config = dict(
    norm='rmsnorm',
    qk_norm=True,
    tie_embeddings=False,
    beta2=0.99,
    lr_head=0.0128,
    batch_tokens=131072,
    doc_mask=True,
    dataset='wikipedia_en',
)
Each number is 128 + 32 x the weight over the matrix's rms, rounded and kept within 0 to 255. Layers, rows and columns count from 0. Numbers have three digits each.

# v: layer 2 attention value, 192x256, rms 0.0731, rows 103-127, columns 192-255
# o: layer 2 attention output (transposed), 384x256, rms 0.0989, rows 167-191,231-255, columns 192-255
# q: layer 2 attention query, 384x256, rms 0.0871, rows 256-261,320-325, columns 192-255
# k: layer 2 attention key, 192x256, rms 0.0808, rows 128-133, columns 192-255
v103:150147084108121112178136116038111093161132123083153124118124109138120115106070108129102085121172141100138116112039053148114147104168074181141152072165122167219127144143118067075129098182149101
o167:051109141119150124153084099108113090234139058157149142142137182141097079113162152141095167133066169114118172100114103129140100166126168115155129142138150137164075107187120137142147152143140129
o231:102155088094149037156092113178131146174106134144185123155132155117181153089200126159151175155137133123109139060130075118028134092137132174110164147104103177149175123156187114113140126067165056
v104:141123109150122146131123124094122136105087157148183134084071109148154123092157129162143100102134138095092150098091116114105113180157144143106137107133197156161128159094161152032163125179109139
o168:104138122134187092112139135110164112150136098115129157081145071131116156117125152168093183085094126097138193109136136093048108162139136094126155148137129121133100118185102154140083102112138105
o232:130124096124116107147163161158104133097129157112169117177122090116174175123097075091142144182198153141069146177136141070078118162095145129121187163138148165087159131149110132189114122086146067
v105:142128123153116127119122105125119133129163129149064106134106102121152151093165101130142140126128156121091086186137155137100073128097112088090154126137115052141124118139098159104154116168164137
o169:127136101136147085159174145109092105191108094113147093119117113092141106175139082161180080152093116148158136125128159099121168166126119157127133106126120169170110133151109088105130106134087160
o233:136129160082200169154095124134170100131157160090107138173143100132123206120117169147060179155163126138130117171158115093100085098097186156161136165109174156130128113165140163113117174123062107
v106:077129137131179145162147146126124146176116064110148113092166097097089142162125122114127031154133096156113138126119082158105159139118110185087060068162173186153194135084129075087103082076153173
o170:087079077085102121135118098175155122218155098096131085122187174135120113126187135097093143109103143102173115080115139136141114148145128128119109163144101133168148132111096098139120154161099119
o234:084101060051122012075154165083164094114048127170104145106107151135147102104189163115091155156128151140098133105154057138059115139099068131141154158080096129113155150147127161138138111112147124
v107:113128193088145121122100105135123120127087128065122162116090109120168200128129144087105115140106099143131148162147103176049143142155089142136133123132140129144146137150143163121181140137162206
o171:138149124146131118168079102131135059195130196131116120079182143145150094181137081145195115137158153138178154103084148091136158179166143133140133122170123171172097108155131078105152152183083107
o235:140112083067028162076049111087171135123102119141130105132146147152106133169056121102088169143147123132088072127125121157121074147077142149135143196127142124119168186145134150148144098136158151
v108:164110137114146137148112159077167098113112130142058129131079141184117144114131133124142207144157122089127120178152086121092080158133083125126128107135185094124081124113144166151151186125157081
o172:122161093141121109133092150163120149122132097079126131120148056172090192104138140107147155149120144117170165098132100144117145134139161121106151090195079126179129038124067127179176102133097149
o236:150096096066174124145156091160160099099105123061150215178122171069084121131093073120080112151112132136128117158112121086100128093113145105143127139151134124071128125113107115183096116182146189
v109:123137162128134085193116145047099100089124161059087124101092101108060072155118109084152160147174120197102127134152052189158169149151119101068162105147137148089098101116137157053126100178119154
o173:122084133094187146104064145133127135195091089138141156134128108075143157109110126107124142183122180162132116106089076129074109124137122110128097128165136136153137086102092112143139141105126108
o237:125214177097149185157110114067089084132141161138132092108099181118164175099145172157169109143076086103169121138116082178134107125093116103148128079092084134140120119103151085115117145127175061
v110:074100129186133110086149156199114082127078162194189121116115201151160121117141119141167159146146164180098102159108028094153120108060094123126143134156073121151127126109140130139133181108069080
o174:137103137099103102137135112068119127155175119099091124164118127161171153167114090187167118137119116110162168154137137115133144159103134139107134091130152131124129152167108120155106151147138145
o238:103168179129131074160150094152122093129106105070086134083166121080087128154103174089114083152089183156127151103165154147103105136160115087182099083089141116213121101051097134122059061132147128
v111:167127140106108108052086112129144082143130175145112105115126148140096149193109073130088110131101104104144107131146099108102105105117217095128056174123093143080175128088166126144142087089075093
o175:132109065094112115153091126053159127149180121166140059146152178193121109122125076145160175129108121092176134100125117131217177139194098096180087161113096124175122157113014124117093148093124111
o239:117104138104110161151094115027127135219153136065100198136116080126131118059161140080143086129130148174101148131137121135160148154188105173126145142127156154106074060117198083109151138149117119
v112:118121157130118164119084147189123144107091170108154126154130141079142143184120150155155129152166104128123128151139106112113068091129201130123142142105108200126107172168084178142111177130125099
o176:109156165092100097145061189118153130140112146110149214086102083092122101124142123101160132075100080128083059150169200145112103090094122165129085133102068130140092107123179124133137124096144114
o240:117095071104057142127092101085168121163146106092140108144148106188070081147099118060125108151129139119172153132127127130164140108087150169151115073098127124169122164132139123167116088190072135
v113:076139182179110090134079074170115066152077151113098110114100147122060145148147113147197116155153121130126135135139116091152125037135119135112177147150173090143103137073118131147152094048141106
o177:185067126079129145136091134087113119162214124101152092140166159101144119108116191132119125138131103133178152150097102123148137097139154093137088103125181134122146159130081128133092139163125134
o241:068158136103106171175051136045073155099181135087147145111147126121191168024110133104160069191189104120084087197070079210128090152076150094116136076077112110155153108093133082079104087176098160
v114:085119143173145143090112098114103093088106180107151110181162156117118124149121114104139176068091136172103198199157192114129209096129108093118191133151121137143109171118132140160118083102115131
o178:058142070151158083086148120087114114107134131048089172088120144088105192133118146085100113170153136167174111093172125143092113147138166178108149133136147090091118142117156103160230146132120146
o242:157112101033164123122077097102153151133175104141093142139115142148146138140117148188162116125079108124106116113168102164076118098136147120116153160102101097204144086114115182150161179152088160
v115:165129125137082141126117102172097072123129160135118114103102147097059097162111128103099099128099125186096132116108146087141155161065099098129072113138153113100213109125120143129075088155069139
o179:120127111136066137143161166137163136107164089125117141108130135135150121118154119134111126131131191098141116107120159136080129108152167212124096137124127086130120140107108096145225162124117150
o243:079079117065140109073117099093146124135242130097131147130085122140128089089199128205183107181117138087181159100135134211070152113118105158115123119131125072166109144193067140086182112151105128
v116:174171067182110137126141201162110131186144098180149104217103135166124119160114147133132104150131166135104126119132079150146136114119147169120134161092115125164096152091160115063136098111094187
o180:064128133105159096097141082112187140108095130163131136138136137133112147118129130118127151097108105135138105149148133115048096139123130122126166129143144115193128064063151080157091119124178120
o244:081095189147158108163152186162081084071131171098180073131174119108183163147093130142130137183153122139147143150125138038112066175167066096151097097130113146143151111095079082131100139095114082
v117:145127159081086129089112119129118183090088167143192074133182134074068138109116132125106155156105148043140134101192075101098107136125158161086127140107155127118141134151165059076134154083137123
o181:070077140044191076156090091132162169026156151176086186127148141152153187100135146103133171133101148116117125158142089127000155086130104117119164123159152094109124131139111108184141148152170128
o245:124123044087119094139040122135154058152111131103107201049156155128121106121147113133199099175133107138183176182034128078122202101127090163127133097147126106097069156096128166087116097148177117
v118:121148077099197119189131166110119110134074077079089053155082099192089126118161139117096150123100085113163141137141151099112130112083172178059175108127099106146119123130126157144198095101132103
o182:155124086194106181144146059134126124197127123135137086180162188091083136149098169151120122151138134069195171132133110090194144153115123132103112117156167165142140151135104094147148159146077145
o246:125101154116096195080112166048068120172110096125138112141118115111056115100128121061003137118169165075100076110168165157119164110077155100104147172196111086172154125139150145175195122144137160
v119:149144046168123154121149182139114126075169076087155123096185148133074147152163068180151161180175142086132126129080122129113152155130114115113168126134142164104177146133132117105123158132097121
o183:115106208120116121098073177138168101117108154144170173109130079099136168100146140096125140096093162144087128064130154183101111129134094157134137154138128147137118079110171135103138159102118131
o247:172156134106162094086097143172159093134102116163135134130145115119179135120161120089143144117070099108129157146139130106134097121155142163132090155145133160100143114160106135105147143082137162
v120:145160093100127158135111123126136164123156105120176142118123091125132138077145112105099147117101102103122079102018112133146111054146161116147175082144144190125111152085156021148108131122086134
o184:087168166158143093141154146129167108132106150172158096128107078093079112133166117154110130116125196145146135089160114181148094137147151146140114146094140103142113067061064126104201133098101100
o248:099103072095163074106146072118167160110098126150062165115188122142205142139138087179196128080091100148096192134135125139163160106127071152092131141160081108144153087112085085118191101119136142
v121:142085133215154093099134114085126138138161096136114073128111171123095090113116112129088163127139156099088169128094145114189108142139183059120169135125131157193169127079160106166127117148170137
o185:110119119124062124136083154147150147095118103108129164094123105088092098042124138102114167100112080088082109171098151117114099164095146129123129138089121126082106144125118154133131142113138143
o249:170152227183167128122153127255096109069112125116133098141079155121168126172114150150168145139147136161090160195147144108143155118111116098052137166163133192125132112084050126079122221113128066
v122:098110125098162131124153064078118127135157109110156075118092119153157108108141130165185090150036097089150107138133107059081131133115111168168113169148079083129158064159121151118145124145141198
o186:149095110133155187206135107112113127169167122096094064152145174136076076144163134160139140129173137085189164174123141085167154173109165115131098115141124163152131194150067082120100160170114104
o250:135165137115109134127157128135114116159086120092129124130098165105085125115133167094135135122179122123086151167136175150161118165058150117103123163135129170090070149146120120122093109138160093
v123:134118138081076134114127154088186129134097153143187090138084117159106107065121105129108144163103117093194115122107099131139119027119148053172088111119103137133136084099103100058094049090147103
o187:097097020147138129123103139080137186121158105149111056163133146140073088185097148192105140139124161082204102115170149062204148153137125144148158124138140156131127150107090155178193159132120171
o251:114141075090142085124075156085092045221117106128084182099162175083137132139175154051132093142116162153163157190089171147102191153127108179113124113056134093168105076125198098099106128148145118
v124:101161177167123085103123128119153084153151142087113129094161175166144083076117089146099127201140140138186160119191045134116133136084083139113203153102143161142137145124135168188110177114128168
o188:178104175119099172125131145119080183177167105096119073048146125144131137144135127145164073124129175110145120129081122120166122121111128139127101047137089123093124192150162121155128139132125113
o252:155097122178107175144116146143129135090071089125132172119101092132112093130135150150065144104088175122093126080077125182150137111173143101105098122105057090147114062168198147119139096163147157
v125:147187169144141105122098098079131134189087111159095105118156122135119160112089148143144122122149103112193148112168160133107087136126095117145131132131144122142199060120067170166066139144222180
o189:112106101103105165171093189159146209125167085116121102127068139133171107166158166081150133120124092150130104137124140162146119152150178149174152109136097073119126138121121152083168121196154064
o253:101106085103097047135071177157139088095168091157167189158101187176083093175119173047122152177186059142109118091065049129116189099085106128180043187105088130139194220116098119151124134162067132
v126:082147107142159166123103162090138116128106116095128086124109168108134125111103144161155104120113065065148134130112116093114183168088161124138169180149127108139114130123149121099117056144091103
o190:086112102123149070128118115126042115178182105077050145135160132123100122130138125131108105164107182139120156116137154119129170146208127108112130121096203156103117114143118136165104179137186173
o254:184125084112106095138128082108104127167112116161176130140125127136117114146143180146109075135092125144116106105123132183155128161162071054074104137160097201171105091080103042157192157099163142
v127:108103136135170173179176182172156089151189186064123144139154181076143143155126134179167092080142122158161172181096180119150101160114107157173172140153096109154132129093152129187107114097147119
o191:090151122119127102113109084202136112123065129127131183096135094106103115091114139100089078169143142107064125190104102144109104094104144138110128184128118147102107094110216117151109151163116164
o255:197139109145182090143116102120079124091086125185189093131155135146102077149117148134156173111108057166123101135132100183112169072162176041123101112106135112125191152150093114091171176135155174
q256:137083084128114141132124085087129127128134149146143140146167131093129146150114126123129133122141135123113128118115091152133148098132159099141140178064125135099124128131125147148125132132075142
q320:140132141132146106123130134170109103133124104113117129111124123080153129138125161119122131136129102135128099172149171121137118141143117123126127161132151164135134092112140157141099151119153118
k128:045061138134144092096175091135140181086210145126171113126099146197124144154161080136176147149166227154183156107172098156200135114141224197143072161203099088098089104187138128139220128123117156
q257:160145161130131173133029170092141104138157131088146099073174135098143138129099130086137128137130091203145164126107137155118106136152088075159129082067132141154166113062092124113169092120142119
q321:157191116185138146175122183130104106140031117106120151104161175100128102078162173126028143102082094073082187157066153105086108065095031062135169117089144136134124125107095131155117182089159092
k129:206152103103064164151090153181082102069078055107038087142219147092130081147141252125134116178154078105108083185087117173030126128149075107107179078075186150130186178131140048174071150127144122
q258:137119136120137154157046160116144135164179125103160127069147092171098125117106122078135123091145080160194154095126157126172078184136112102168108087123123130199131089138069107145138122170192142
q322:156141089133177174154123124157102127132112106138136119104123158119106142116135106155103168096092112130117163136079131115124105075089110091097139089146149129119122108151073107116137094110122105
k130:211218080133077165154132142146119103140065056062089077112183152091084081188109204107098117211071134110103051158053076160053176181127112056084138114037177137103183168148117011120080149167070108
q259:080123124148111141111175116178111203091134123159141125196087139105135155126153122185114173146092169104116139149137103134160133128083173155121132115195140107115112097185146132148140157084108149
q323:061076143104123129123113109099185130150172111154148111132135079151110100101135081147181139095206102135134129125190098091158136129169175186208128145160083135126081122122214159108121117132124092
k131:133170131158175143202076131056098106198143112097163189095093144151055143143101118149137102086122081134129182100174158104157108072123134118091135101121126126148115092107123144122182101102128116
q260:095139166171145141114199079165121169088099115166159184136095115127127140130151111142139168135106175083120099131137137179147152138052152164092136139171116096147121143187116123130099138118104173
q324:105085147119138112116141146108145128128225132142174110148140096116113127090137089139213171136136118149115120114182078140164185149176202171214103109169133139145088132109204165086108146139121117
k132:070127124116181126135097094079142114221179143123140158136087157165096151088114118129142134090149079111185169137200151141190071084124107146161081085143109156115092087122109145146192115150093098
q261:097082153154085078099135085126120129114122103123129089171107162118151123087149146165122121105090145102083144101177087101105141134140168182123146182108163112067152187135187140120116117137034112
q325:128134122080143131143167144211057146135123145137076143146172105103109133159125180103073064212109147098108106142143121112124091147131144113049122128118163165150172119094116130116071134141113162
k133:066052132136122124092130134129162111126175145145160090136102101166151166091126151137178148092144151151181171107171173176144129095171146209151142105197090046091126112105120121100182089063141077